Weights of a small GPT-style language model, trained from scratch on English Wikipedia.
Size: width 160, 5 heads of 32 (1 for keys and values), MLP 640 tanh GELU, vocabulary 867, 3.49M parameters.
Training: a variant of Muon for these matrices, 128M tokens.
Each number is 500 + 25 x the weight over its row's rms, rounded and kept within 0 to 999. Layers, rows and columns count from 0. Numbers have three digits each. The size before them is the row's rms in percent of the matrix's.

# layer 5 MLP up, 640x160, rms 0.189, rows 262-305, columns 0-159
110:443487528468481492464499473479455466494505470520511472516512475463487526452475507514470458531476460508505509458522520503519475536535468494483456558519489489530512550555511496514458474524502484467485536484489521470483511496490483538513504490532431475531541494519508466528536526480473497518492481479515525513479468493474467470510506498528505530486474484524496509464519493502510531488482531510486487495487489531470532482504520490471485487490518536476488474501521470522513440481499494
101:521486487495531509507488525518496501492516511537478481522507500472510516511526505473456452482494479464534501463458494496499499492500510490495553441515481518491485528544507517506491491528476485529521468509504481490503461525504511486485539483526442477519552446537519485484471515498488540489486473500487432531535481505516557529513459476557473482525519504489524524453520496504519540489469512521528493500507430447484498495479472465516511525488489527497502481526457500509505503513502490
095:480518500507516480516508475528493449465502478512522522485490505550483469538491469485493519519491465503527487530506487486489503501493533504525470493514519526532508481482493458523509532456462527449469500525460506471484478519535514456460501507501487516495532474432512462460493500525523477509485509480498508492530515498549453494512497456470471491527520537501527508501480470449485506500554503519511544508496500471477500532466447506494450518498531464497509472541511505525475508517490557
083:488479468503496507526478529542468534477474501521505523475522522523457500497479521486508507537508532522495520484498451529496513473484477510474493494494510471544521491475501499505508556471525509548479500476491502512514490466457498484473477475483505471478556471516501464508545529514525492470452461493530540516493500471483462497540482488498495493511510487481467511476518501560524524515492472481472510510483460508526517545482515522507555468500519495489558489473526503454473457553474525
098:501492488516525460459466517536481528521490499483511538473515490500515500531496502507464452565484508516496504531512501483501495485480502474519491501538485512514463502549514487489485519487506507498474486490502566495489496485516479518460452506490489471490523514475526487529524470460464511473488514497504533506407505490511500501520479517457551503485493461538543492465484481484531501480488501500463505523538512486491538492436523489477499483494482489487504507472491445502560478499454458
101:490504534505499450513472505515484508451456463504501504476481507514515493461511505497467469495475493545528492476450481507493520529487457557519457489532507508499454535473468491525520502468491487501484517479517528506506485489519448477506522452516505480533508502500509528466529470506541528477517506479495488497529483490491516481524497549474488529459423509498489502502518470508511441481503485502504458469536512502567520516524508509504504515528509533486513492546489466517503467515469454
099:554532490498482522484481519467507485499497509489515497507548504480500461450495479537501469568513518503474514465488494509506482540486512495553450490508482481560499505485491497470470495491522503474440528508507507514470516521491495479473481546479469520524485541456505490450416515516501491505496516497527513490462480489501499486520486523463522508491536505485526508499475502493552502470500539505445494462475468483527486506498510524504473479526485475507533504493506541510493513501465556
082:545497526492499527517481483476487475511512491562483529508495499506516501483532448556492472484502484514467499496524520555483505527503466509475483502487465478499484510511450496490528487552497496468508517496511501469495535507543514472515482492476505480478546525466502527457456457516525489526484502512519527519564493532493481511529511522498550509519526545526503504478495507486526526502532533490506541537475543506487484518507542476484532476479495470474538445451489472493479536517498488
110:511494511515544510522558449524500484511502524522520535468470517485551482496494543510532510500484480524477515504491508466551511519496519540541518499515489495541462440440486541517495468505510537529515538471483498515515532463493528502479521497474485487514493482489510499498492510522474517447479503499474488530510487556494517496454481485440503492506493474491491510483515540486473507442484502468486516531455455455539491501501515491482505511496551504473493473507492486548491482513511503
103:519501522514554485494508503510459502527480479518550515470497524522501515498471451487500537462468535502480516478515454472523469542529532490543508497549545523454490469509514485498487447507470495525500504484485512525466497471508494500489549446518500468456477492516483501462527490479514508498500454497485493502509506528526488519503505484538521490464465446491509473468514521515512515537531478557478474534468486499521513482466515472474500512475508462480490529519508512516527490515510441
108:500480490488526497445513435535523497545471520517485492507518457497495516499496516508510511552468529469514489489448516498512519494471471548481470499492501524501493500512494539524478500491501491479489527517506484481513486527520497522496512445491441501490512546518514516485463483487472546517478528524503542511516472534507502493469510483497534505519572500494515457528473460471534512485510480520497488524503507514526488489498436528509504509528484548457540462471522529504528517501546538
105:543506500473488522549517543473533482504479492520490451503464502524533493509515493516475541488525511570517444509504497477486508535525500490495503512517488471523499498485490498484466516490521497525494495564503534506536490443506463511467450485466471501524489531520479529464582463505490512521516490460461531486508497492525429511514497494496518531513506489502476493482508480481469501490506469526501466506518470517517497481557518497538477533499502482488515507479503497531473478504479454
110:516518465484513488494555474497523535488473516485483460511483498523532542446494472490508471455460473508495484501464513497553506503490487511443497516499501491494498493522458512491504485520445497479465543476473491523497510526513484524522499487485501517527543548490512487533508517460505499501470514520531500538474533531541533477498479495552491432454493533521485504524487468519514484513503495545510549501528508460468489493464453492467513506481487514531504455508482517534465496518494493
070:475481515489506476489514500527506442505521491489540466554525467486457517484534501514498541536471482484471489538498467480469496521526514493522476502464519458509485460445522480545475483520479503527474504463488467534459550496461465516519456490535454496491518516527498485453499504477457486469508521515494481499474493474488500485474535477539487482490463522517481504478505446522447531495500496483512486502493484515476513537476569475531492492512490500469486480511521495507514507518496490
108:477507492485492459470501490537477474482489516509514542481498498519462511486505489520498508472513457477516457494523505504473483493530464498482518455478490542493513473473487551491491521466484515533487501493521455534470464482531472493485488505502504457523526534503492514491499506499535497447450518494486531526470516530472542486463509519478516477513508484515489492507442502439524495488526485482505458550510469560505509534494472556465544509505509458521466535504464512487516498510491548
108:470501502492513521486503532509505511444515493539477505506521461536454492508513519483464470526476466504518491441507496531514481460557529526505510494477445519534471526507497501513524474471508452485489514501510474510489516536518512469504500487490504518507526500451524536475455507466505570507525492482463513500470511484544525530508497477531508515509464479523492480494503491498535492533476542500509522491479501422467535489492520486532463508538537518449525482516517503506526505518497525
116:459507530544487490460504507435460497513516484509508497530509514507513478517509486539551496473519509505529467468512523550507472482515502519503477493458504469485493513519515495469554500522461501514484497462445496503452469491494477514507482546514474486511493499500504502512476464537493565506495528556483556505476514532466505525494483484486484524516534422514503522508479497511516517454512517486482508492511531458520467486527517513498524507525534506496467519516551521510527481505473499
114:520475534523548524497547501500489499493521515494487553521506535510500535522525490491509496480509493486507488522457509462483473493518468532474538505525462468500500451524511513554499490493517476492455530516501489545468570550503530532518488471471472491534514509533490495476486495477502468495488555509482502528503456503486510465482511474534503499507555544499508511537467460514562522481522491491493503490550491538526548474495483499490510476505533511515495525494495527479515497525489534
108:504503525508472500499513488510500469443491452481485468549486458470495499478482510492499497505561501470537448472458490515470506532537492478475502515469500506495484562523501510470535496497483496514498465505502541526524511480532516512436510494465494415500547518500492489460506486505468513510509459464507502447517505512463497483532493537482496496505529536455532510477506538446477492470497477500513508499507481512493479515504534526511484467522506453459509493476503484493496474510498506
111:509475471482524514475486479478515466509449494517489477488485500510477479477549481496484506525496518483496509454533489517524585504562489495503454510498527483518476507448482513524549497519497479509506513489491476508454535493481509534507511498485473506509511502479448480486499505522493462508479457514487546516513551525486478444518464519485544463511478492512528532504458533566497542536472472493488473513487516460506507513489529511465524506493503480490439506472502509490493518498491508
104:460507512475472488486507494549546458529529482476504520501493520462533501503499484494470499485542456486559483484510464528489524531480500537478521490467524508505479507479505544517553479508522515484487503478472532512494519533490489518449482508510477499470527502496496541455536499488472484522521508475484514480489533530435507464437545497516497535532517501543514503471522540498500515530529520488469494501502522480497501488540548517515559524513511522477528492493522503540520510477521503
119:536517484507482511517494479524517483479512562535544482500529490531499559498477506517500453495515473496511496451510515494490493518505544450508527505522502514493518462512477474509464523472534479478458475518525511484524443465484499549512513504500507523503522517499492504478525479495541489501520491516508521449466508511507488551543464528522564472476515489501457499456510486501446451517498515506485518480503517464465502499506502552509517498506522476486511532495496535512507540494450539
102:513501487499459490528466434490567498467478485498451510518532516524518473498469509492499493512517516516442520520425470475506478457482464534505565488531452524505491484519488503484487484522546462522462526495510499526522519483532468490532510505502491486541451456513488492517533468500524530488485497475459499502502503485519503501485484522538494509531506490499494500456478508477477485514469489509500518509470496494489562498519521526522512498515546499502464511454479501521490467523492529
107:505519498505458488526488463571486532455534483472476502496457528502508492515484485484467486521486488514512519489485475480489454513511479482501505509539544530515502537505511527525466472474526513500481483514477514523476513488542563568505515496516546537494501526447474475523455476476498531524564476497498474447490509509513508525504511469487503515507458487507511493500448494522541522483507492481465520548502504514475538498524515515525454516505526466498517509498465477514512491526492490
119:500479520487494448524487523540531483490472545462531514497530509522533480481506473461469510512517500480502483503472454489498490518521490468497470507502503498476486453518475490454523528522485425488551474486484515517529496494498461487500524476487477470513541508515530492532507507487472489520498487446489468556527485498481502481534475528519491487523518464528501506509501495496536480495502480525541549505493483584500508493529540502501464512489465476467499508490500512527531475466445483
107:517504512500515468537561501490548513508498474516474552522497501491498483463491487510459543546432438490514489497471451499483511496491511520499471477493568525486496511517457492453534491509497475482541474494522503527474507497524489455507535518492445472533456513504545509533511529519520512527461502466480532513509492476534479524502478489529471507520522482497530520490522533463522480514481475549483546498494479512519512506502466516477504499535482486477519512512517509500511471498494484
095:496499493485460508447501470493505558537510523547511510468535470484454513467496516496477473535484541531502476484537528467442475519500534515509489495549494495502478495486557500501529470500519459504500496498476506468477520503504449490510578478489481567515479490491518456502501458490507524508503548492538497505501507529461519503507502525492492471525477511525524492510526485510502527482519441562523523474506464508523490501510500507471526492506521460475493502511485491469494507479494493
112:501525471481516525520530439483533437490499498535497521460482538543503529519526513484486467469479490496487493556474508505549473481509557485462516463522468524467466503498531539502519532497498506502494491515490514514492471462527520443503503544521548528507484519485502506480516474496521525469492472506495546535515532502464515505469503520538466508482484502495538553469502493514478502459451514519461518514493497471500499525492488457513507497505518487506494542482473527475518489513464503
107:546479503516499540556466468467566545459497485514495488512489505547552436474534513499514502480516486536540495495508518494523529532502508468504481568504500508506513503484501482493524519477501503485499530507466506504518506478493505531522520476470500470518477530486548459516523501546497507512494505492476528490517519496529460502528484439518507510542512495526484520449529495459531475503508517441516541493483498520465498492488500481491474502519477527528507508480547465528497499497464496
126:507471482498550534489503534459521529551478447519504532495489508489488499492487488416451531515464493489480529458507514539502529509516490473516516537499526494484449468468480505522517515507460492510501466501461520467494516521469503463518548534513497481494489500511551503523458492478478512494499505509524496570496485496472484517483517512497498484497500519522513516482503465449473519472464509488501542496496453498524506545556495527502503524511513503466507528539486465487509506499505541
100:503481497514462503499505477515495476466510500464474521549512473490492492504531501465492504470511502521446534463478520510524488514490506477502474545487505483533479517551467547528507506518513576540520499531493494514494532540526527480481485500459483524493515514499516482527495486493527489498510507495479516501540502495533490511480500529492485474504530504479474488529545469487429464501450529492458464475499507559493523525529493487453498491440519542500491486466483529502491509515454465
095:532487511453495490478479500499509479459486490543484490470450503456458513475480507511480520501487443527486465504486506507494485469532450518466502512515471450473451533462494498530523526505486516455516476492451539534527481539453508467523494493517463520503506512453473516492533459501499449539556482551506523480497496517524534509503493507464494516473471500517502500505499466529501517478544523458514499510471502522477485493520519481484505484546514509494536526485473480485490498502511523
101:535486526506538531498542508516453517545488501518485515515524512516540498498541478484486513504474507507492501487521508488506487499521472486497503516471500491488472475506497432519532553532476480525517500530498520512485544570501529487452541532509530528531520527541516469507511510508464482473458508487494546543462543491551507487482493472557493492480505473496499532522534466510547510517523470498524533504488498511528479524530471494495518517486508483507512500548461536506530522487480485
095:538451534525487506500474481456478506479490465515566487493493497501507540522499462481517497427494488478509532514503545513524449495493488543554462516502482462532519490543488506532491464490522515544457446497483488479467527495507503530520463512476507520515478517519532477470491493499539514506556512517482537491522534493517476499527473514506485516504465496505452512480464523524468468490509482516560500490513481509525496503528494509518490485509545526510482499489469515508506470520465509
094:498490503491452482480484492513495500455530464466511513495477559466485528525503511498528491485539527558441522525484505496471503472497484486508459468543491492548502499484543476496505487523490510511513488492504467518545479481499487505514451479506515482519536445490488504461481487541468489486513476483511478515517505474470520506533497458495464513464490459537510516469559478495516495492464460513482518532529437533531501484512511490495538514476534465497499508508505502491511480481439504
096:494516566498498513507512497500510454520460497512492476513525507486484519541477485511509516526514504539458506521485477486518471464523473484480501463476527481456488492492519532473505508490464553484544523520473513481518510499450486471486486498483519547498513502501519478499486474423472509532517489556475455490525453549488476492489513522521489492498502504513510498516560463518504469484498526537458527500464473483489454477496520464530462493508500547524510510490470484453480508485484521
088:491497478491513493519508485494468498474439507531533517484477464540499470467499514517523485456487496478492481473536482527486486497511508501448493506509536462537490526491484456520479491514542524502520463499505470509476476472497467487513523480443515499516485496469567507514508521499504530485478475502507481530455498546478500480473530491468500483486517490500546494554511478515500496565502508545478526496514519456514482531501484535525518529550457526469499456512507507462478505521544473
098:474509488519483466459488523509530499491469473526599515490554473512462481528468467570534503473530506470470476517538497469497499514509495515501486521509530508518492492547499505517500512509503529533495497501486515489504473521493481501500496503513503489482515513512499476551550471522475508508529472505480495477472464511456514483483481460512522517488512503521517488469457478530525512534526469506485481501533489479510507543537524415525487501492476507527527478481481518529504513458456500
101:484487468490496496485473467500503517498531452472462539529488516449516458532514491521481498510517535502485512469504473506491484503472473517491508507536481471504530485505543496472478491555497508506523521500464511473478504513498465461521411465509482478477480480486474511506534493474466539511476540557502472487515532484501513534506494546527479515490510514510456510533457472527475496480490497475508503492517492473451511480507515480509526457543481527555533532509473477472520523527483501
085:471504509449522512515485537524515477532483469446508468497485501515497509482529461498487552510495489485460496522521505483482497508526527505531519507499515506469480515516500506547483523461484495520473522503492469502531549540484500526492517473471457505479488523479532513497490489484470471519514527522468513504487507516489478510460497508536514486503479498496513481479504495439475484479483503446454501534504497504536463532507528496475501469460543559412515491464528485525521521481447473
101:488527470551487520459488462507520550471531509561480527549500508515466445486544506530502528478481465499465497489513467488535470522509517468462504509487506491473500487503461545511519471462512519533501490478510516489489522472463460505484488527488484532514527492509500570495511512461486513464477536511512502543498483528531488475505485507513489478475555503548509488475507515494512497551478516499514516480469514490538528533513466509508533488496491479475472502520529534451517494474499502
099:500516493513492511482492490517483487481475501509506528473497503468502476502450432483496483473452481528523496529512540523525468432486514512434526450506504514506461479479526501538506477506480503518468511488519465529502545524461460506487470552496530510527487532508508512485529479511482514522506498492515517511478442492498508491483511511500461481471507503478512496477501538530475479499533493538497553543499479488485481505463516461507495475477545542523522508516511484450523545548513499
106:469493514494525487503521492473539458487503531516518477554500477496506471503479482525480504453491498513501491497455503492499515519526519557501484527514491440518534455479505505494499524482526507588497500497524531495483466550506526489484562481543478481508459503500539518485480474519506492508485516489472503502482490547536521522482500505487516493476515492526512506491503522507467451500448466499468524534505537542499507547548479474530508505500498504494456455506530531511495495503483450
091:570515538454475477512500524496514482491459478502501532471488519515541453528557524493506523499493501557522468451538485528503498496476527524457493480526524519491509484469487497496456474518493539492461472494506498535496477519484489496448509491489522485545556529542484558498482501504492473493504504495548513496481490490530444496508455497506493477484513468501525495509508495486510533501488493513537531494546482501482516474476478536481495500487490458525531483505546532506501487501455507
# layer 5 MLP down (transposed), 640x160, rms 0.188, rows 262-305, columns 0-159
116:470454520490503511462502511465474568519497513539521483488489556487509518538503475497507512532500526501510474458485526531517491504509487553528503514510489557521500563475509534543524483496517508521491489487511477485532519503517517539500518529510541463470508534525432516494483529487514511524474473477474444465485495528484510498488502492493520507516499445502514505532492556481508506528518518516498509474514475505474476537474492485465510468503468523480530505510470512469491499457477448
099:469519499478477453491491512493465501510503493519506447500523479543493493474489513489506511509512505499460544479546530497514495511522522471520500534482510509477488514471494483478486475429531512479514417496503530493482512513469491500498478480442560511484470466511478527515476475465497519516535485483480535499447499514472535504513521511535494488465464505492453453504448511484488489499484454480479509509522484543495515517478516512540542507508488496481505516481517487456481462529449503
095:533510489436511493515478546470521528508542526530532539517493495525480499482499507535508527506502476494498511467527489565455460515523517521516476503519524551523440496510513530464502515480491523502493527547491523494484500483506466480499494526513483505530508492556558528497491524452503514467484490494482450499479553473549523506479485490536512491535479507500559450518504500472493529508498519512488499486466520492486524514504455480487509485515508536479539485511480506507477465492534510
080:482487484528503545512515480461494495509520518548468546512510460516531485490527494499492485522494530473502524466493509522484481532487497534543508518506495471474537505480471501513450509504481555498493525459503497496507509475510490542529534503490528498485508486538508497524506525421509466513505540497447485469500450505523490542486509482467513497470528476518496476503504506455506502483485453520488512493530561525519462494486442520502529490461503547532490510505452460493510538501476489
102:512492484515479510501495534489512527527518519487518561470523465492542499523486521497511474480502497526443495505528484477491494488505536491493485511514489526498488506529512429514472536527483531486476478461545507453489482485505536464507498518532479475488478501493501489522508503500498506444532428529509491531510502493571488476505548502452498556484479491484459491504496506499535499501477522519468480489519514541481480474499541464494531507451510497481498457467506486477442516513519480
110:476487510480510499496523540489484519479505487472518493496484507521458448503494495489489522461504503519465561486486487533467512499480470527501539505482486503499474459478498519493473452476503486508466512508521522487480485520508542517499486479522496546492522531552525525527512479505505513468514543453484479497490511514453547469480529550485470502488432500485461432482503490482548493488476547475501481504477530485491518513541489562502500530501510545476487527496510458508503509509539494
103:544473510531511505481460518496521514526484503510525455467486468521492469476477485497500481487485525513487494464495467534524457465494500498510511503486482503517467504520441482493519490526478521509500504500462490464484497548546500525470499478525472515521464499536543488484488513520515484494500530507487476508526451516531532527486471503514524488533520524506500522520507517551512550498489473498530465535489516530544430515527507509491481483457508544516541457453459465475517550514518496
079:436481490485516487519498504490474511460497473481516532541533510473465510567474528471499497534482521525506517505470501476509502493465503507502463480557518546499512495469531485542482527490466454569449517505521480490486498517477439512486537521516508497505471465491532470490508514484490512514495478504500504466482544503485532531512522504497550516464508463471507504491485485463451500490430497536496512487514477507505535480506468488477517468504465508521466505510474511497507496514532511
118:529495481493539528507522527458487491486510509502522478527557444465508477503490489521515461524482496518530504513497517522516515497456501527498510537494471542505513497438512543466505497479486547511477504508515472513515495487502508490487478520493482483521487471472536450480523528550559485486471460471491472472465488469543510502499509476461511476509509492508523526551479514505490532494442506527440474546493528484517481449513523506472488504490468501507477508491525514460470489472529518
109:471531496526491513501530495520490510505529506522488489505528536537549523501444471498506455524468482535504491529448531551510524493490498487465530497524488477485501521504539485452556497496458504484491476437507535504491491477564477503488514478519512462500527490525462504543482504506495482489499490513507476508529481492546484460504488482505532502485507490450490522514509490489520475475503507533506505517455473492490464493476530528482538474466479503439493561498495527450487519518509478
103:458463514535470530518510524518506536499483498521542525538510494454469486500509488484531504491495478466541516489494487488474542490540473464499521515494485541512495444517548463485484500493500505548507476478492505526510452466489511496489515546510501496518491518511508500536492492504551516488504495502483467490525478545530477453521494514530513490467530470463469532516459478489518489483523465508461524508539473564517495475476512489484485492513473531507515528545482513457525445521506531
108:526544561526503534519534494476525492514508495452506483483506510465485499474539493517511527455502507499539484487508488486509477512462510438482504521474490476523502528481519508481506505543515485472484487521519449510492515525450536506484528550536527496502440517515510535494515491512493505550506456538525455500468486499522508512482527513490494541529511506492499513562489515535467522506479545479519502512546504540473493474526546514478522480510514537506502543475487524476470510488527509
103:491533490504510462464465524503503548509493489471470510488526493484488541498463524530494546539530507495497506494491460544504553489526503519503517503490471478482482507531497440513545489521486511471473522519523509500478513489495519461493485512499515504494503499486472475530490512531517477549527462455540531492451466460438505480529498485486494496474480468486484465475477511483531547505518501510496528496498526530512526518556498482523447519499511509518559517465467483498492488451493536
074:513510476498503539490491471477479486555470457518487474535481475465523481456503479469508496485471481494494482481432503560472488518464504461499518475491519455522488511513489518494508493459510479502443520518448513559472538532527476487513510488456468516462522498457522498493547461490490498510520557458474514499499513538503521457522519491523496481497492500533498505493511480510505481499462474469471507493495499503486502487519512477548509500510494464440552467518494503503494521490484504
106:486502480513525502542499483522497490529505497527498538485496534484531484501485522481487517536465498469500492555534513489467459511512530488497500481458502495481475497486514514527487494462483476540482447466514470545493505485489517498508499471560500529506448502517443493526471497479539525532507490481530431517464465540492504476468512483496469500484529495498531478477469516466518517508541514503531491473544509479519514440473491504527489541502515447545506508532503526469470493505489492
107:489562456513500509495479504497518483476517501478509499541487449541517496520530505511521482508496539545517453490542486504497447469482497497495468540484506535503537512467489487505496484505507491483523481482521506525559520507490508510497492537518537459446493513465493510483477487562510496487492493482454514515504512504534481485497526521518512482474485527472509504547529525537496496487501537500502479473442532510450576473569510517541492525502510524514484480500497508497522488500465500
121:471496490490498509515476487516467503554547471523490498473527471482482487503512527499487520535455492467476465505528518505528508469480504530503500510513505508494508514477517528521476511490489533516493475482523488544502509482452511472496517427485437564468510477537464491506494538519520538513524475505523513488506520507496460491507458530501517479501477489505483545520537529480505514458507452562497520488518540440512507460501494527465482479519544511508504545511495490532546494497495500
107:537484502545489521486515451514527496472493513501484527477453473494486542503508506485524521496487484490533469482454451484540507536522523476499479514510495511483461509514481489504537501485528524523535516526500527519534443490503494497496514473540452520509518516478514537479508513473549502454528514516542492508493486519507545477480512505428522496469495517504501528496519548536549516486499544513504457538541528468495489519511528495487479525490543502471519494503499491491491504442518452
113:513524556507462539525504517482541505515515433492498504487533463527470514481497495511515451518525493490535520480514470463442469473504519479491514503540512513524508479458495508482517569481457467490484498469547500467525497522548521512479460441501518537488477489490505451488473528521521524482430434450492502486466516515489493509517461469465492509500506522503487495498502480526497500489493514530512530481493502495503524501483500504499500485495522527500490509491508467463507526480511476
106:524470540503536480491500517485504510502485517509509509542481536525485554507490488528500521524513537504521512459498534460505494488480535511465480481517494483490498475466480493486507465481541543515461540485489521525477497450503522476467490554510492515570521523470494524490512511498495486511467516479502533467471478491554474502524508488500540479456441527489490512509463475524519501489513492512507509499497486504494512507453492502526469532499473490413511567500524496497482528487541482
097:494433523515444538487474459494516507518509470534484506450492509512491551463475496500530512501516456449475495491480515493542507509536470474475479467488515539487517524505522488546471531471503485476528513503534490522512498505500511507503515530441502517463498525539459490481501450515520493526516471475499516501467494476460497508513547497508531515472498486491486479521463510488525519497507534481511490485519474505495530457521481515513469494481464487539503500470426463490463516466478499
117:483525510495486487518529517478511446486514511473510540486522500470489512479526518471505515515525522484491516506481495490462515533503539502532510505529514459518517461530479459552520499475456501487532476499511525459510487507520463516510523546505521512492519479466477513525487546495537492523478500495497489478506516516523496516467533508479537517506504484502443504506480516486503471490519452502508460490479548504486529456495502556494567490491488518467492490467441464435438505467478507
103:505541546452493486476471491480471477484506484518551460478438463495533439487501503524522470503477508536467485497481460456478523550488553520508490454539503517493518496481482468505516481503501481471499481521510474512503501473503528519464506511479509529486522554462481540524502475525506519514509481502510517509496518486518512537478489533521475545542510518509467486499538501529472512490533460477519501441484502493543508459463489515526541482493483500507522509484522477493508513527498469
108:517506521479510514523516537507494493525531490489531492490513503477499525510498505519513488491527500518483491471485495479536487535492536465503487473516482543488497486493551515487481509558488507549469552507497499424490488514549550500485520547489526488514517487496510502514469502508467495490522480500519464503539458444516530493476511484496465472538487487479525457456488532500497512472496479492513519491512508511455511480517525480523466466483453478466454503476577488445479501474490475
118:492537528474515507510547476529484447475534509513523484494510542494469512514519533460518544461562502488501530536509535517496533514534499512463503450459500488529509497523517471514499537511518498454501529494503543518473492497475483521486490527515491490478523519501441518462491465503470516522498490538513495488508471486510507518466496490485505490506528531509521476530538512483442461559480467484534480470532520524524490458517542546517482476486512489497527484475502507502480492453504488
104:480518483440479486452518517509471524487551454549484524463496561488490538507452506496508490514514513492489488540495482500522507506480483522494505513502473460546518486516454507520482479546488495554472484479530497477443484504500501469520496524464469509497496519524479504498496489499494487530514455549522479496480501481506500518513426501478527458496494525489487506485493518475483500474543476537497495496524457516458507529498504518500502522463456511510501510429543517505494479514473516
104:518496479499475482521461467549534513537526475486490525456495491544504506516496506507523536529528473456533463539538525478518500526517477527460489469461491531508522493478506505570482550502502493491520463495499430466501500526486528486484504494498495463513458515523482506492496476482497479518545510510501512438466496495505471537503530519477503511495510544514493512520455476503486543561500518482515501489506513473523528478461525537497525489507495497535515492546482527527483499511471482
104:509537525499500490492505501495523481524516501503488496476480505506493494487453494512485508470510508527469551483536520505484464492502486540504492455563483501510513496476495456518510498535495512496503557523508463511474513485477525515507478500515544511522449498551459427458477489551469493484550490467516481558499495460470498480471496516503456538514517512509443497479499513489522517545514479524502505495506530537453510475475496565531479465469488525494478527518510515510500502493518494
109:467504501529537506475528496475504500468500468570497484509485510502490531485529491476512521521469515503526500533530488461489510476511497490503527529519462529514490493518473514489507550506516496509508549498498494467509523489488523547446500488495478503479472498537504472544479461506478447548527517514513470446493519516488511492448509458475474523519528513484560502526505558512497518502536502517485513481500478469543521483522496570528508505536487501523494485487501517560469505498474466
174:432497468518503481494494551509429525477495480478513523466492508500498507538499472506456542488493488515504507502507516500468471481504492468490471494492512465509504501496498434487489539534496469479493522517506503527473448482519562546516514494488475463503455491484537511498505512522510495508501461532475497537514499516451497530517517502505506447507474505471498544516492517490505482478568495522506521519507487558491495448567465456503466515488489471494495522485497513486503520500502524
100:486483487438514479524463529492470449527495520477460472473508499513527545459460510465498464513514467519487485504518484507500490499521501466474508490487502460504475506511513495528481506531510495505470493500512492559506463486499485505481492480489471465502487487473518521504492549506542532489515466532552508448546472543526473488492523498456482470554498516474497466507511505501501482516487533454504479485493498542455491499505522529547523447479515444503510488543484512529486500505479533
104:509495499512515555534469527518491498523520467525449495559465524461527516529527458510536506484511520561455484528453480496532554479510437489499478520469499476480508479504518478485490497465484500470508500493496484526473470491529527521500500476479503500476472442496506517518508475473493458543519504485496601505519501470525515514498486529527502490508471488514522475494538527490509463470520512482504473520494486510526515505518514510500529528506525528523515489486476466535506515492504500
103:488507492515541533522463507493501500499513493465504490477497461492504481452544475505465499489492530473504522459512490497484485487450433505492479491532498464517471516476499493475505503533494476547545495499476492501530480497495488540515521505479510502480503529532453536479461551513460467498525501547509466524499518493493495500470433540490461508524490444461526518551492522488485514518499517491494466474447531449497488477519469459523456516507514499493491484529482473514492485487527499
097:503497455455454453546425518492481478534525520502464514494495500495481522461527474456508519515520479492450464517476499526510555512509499503508493454452487477538503490495520544517529494489483495475452459517492516527461517486464486447480480514516466505524514500504515495525472531485528498493529519521486499488494527542488501518523493489503497533502503457512481466480478499517489480475483517501520516500485474492500483482519471535512490523475524551508514476547455500572498493508507520
096:501513488554526464481506495462524516479497478509518492496508482470547483526487510456503518485487516518516509487507516523481455521483503503485495553511520538513462472515461530518486515512490519475512500515516478453504582510493523546529478506536520463482466517474512520487480484491522462511506516522507516506511523534509490487483495510498507535498465476497526456491506535497486517467542519489446445494468553497549467495468478526491480496518494487483549471562487471527493510538533493
105:505474541545517489486524502523509492505522511524518529470487529483495479507490479509497557460496487481501485499472529490499495505473444481493519491481497478495499453505481502484509479477508466515491494498528513508495498516491519490480471510457444521428474429561456472494511476535475513518491489471566473471507521499499494487510476488485502532463519510524555469517447540482470510529524434486511497492522517526512524523505501478504521507484452486480453515493484505512500526486542492
089:506485476510471517457477530482499494539548498492530560491505509506507508508515510520477511547519480473513536497494489488508521503473530528510532518441470516448493557471503462503512519478504495512455504493520497422502486502503453523481513486489482445493494507460493509480499486507521539502495498481459469478534482494485542526517517540491478522444505524464483540472509513524457526518504493420503508495540476458481497531478512494514516495507479495468492525520518488526513501500475511
097:489482482504499517490457521471471496492459496428492500509567474470472458504436516532514524490506476503497479474517492500488516477486518534543521458499508489482513489489495518471488554513519551545517513495460470492507510505483509491487519488511495489529513486484504492511479518519494518491534534457522484484486464478509517485483543499492515507511459483499510488518523485552506518491509477527471524497480459425487539504481543471527457460482509476516537523484532537514465496512548500
100:532523448531487492494522520469573500482513522523516549514462480494484546502505503460501502516480491502547489523547486476459513512512490507459500499537512479472481464515466490501501523472474499503475481499498501469485528505456482508466531452472483490490505508489453513485477469508490494538458479468488493493502528470481506532537513493494529529506535520520466468560497512441513506519510491522495451458491528491552471488484480494508484531508503524492485491490522484499459562498496472
089:511526499478537481470508505516512462468527529526561483470538480487508445501504478469479513471491511497528445521471480474477523557502521441491484483464555499534520487496512497530502480470500494502505456524497463541499455533522510516538496564521473485495503503530533496470499513495532466492486520520522514532502494496496495506540514503482516437505499500498469547508500475494475495504510479538489540519485526520542477524518501512517487535540506500502505515465518503532511481490545533
104:485473495543508497479556519530481493486540513502474517495528489509536504458542479495498527508495494487451535479519518501508531485510517416520507494507524475483471486480505539508511469508506495469421510435486483521469518478479469480497501542473504517471495513502552484482499484505486496494462494531468500535510505471561494491513481485467472518513490526508501508514507483512528527530466483497521491506468540446502514507532533549520512512514526461534529493506461480503524502505462505
110:488506532486505512498528486482498507485548500492478485461514540529477525478485484511555498511512519509531484489536504525458467500498516541477504454491506518521514534486457454533522517455540499461492506492505491494489527521505484489455465490504466478488461494538505480511462504487509463492538469501469400517475509510482544522488494519477483454484509500478500489503479499508484523505537489512473525515508555471511471512520485545449512542478509499480496502526527467470462476525522492
114:497516454517516525526483500505514511515557503503485519539519518479489481555481466555500489458470494486507500490488485520493552496500496541487495478514496461534488485470505540495471517487511495490472524482558508445522496501491495516471563520508482495512489563484514517504507527471527513478479491446499488491509482482469512504508477501461479498510451545518496514479521476492493468467486463506462483470504527468556565512479475512520533555494478532489494474505480517486467487503516520
093:458509460561525518501475507476513520488516458461491508469458480477492511469480493490523514478474515498545525476408512506486479486459449485470469542518489486478520476523449510515499499496476513516485509461528502430498523534507488506509463504526515484482472502494505532481467507504539479523467498509517497507526497495517483473485548530517495485521461518480444486470501507508485514492506523448501491507525517526483533491498523453469546497485522486480472546512513474521504488515505504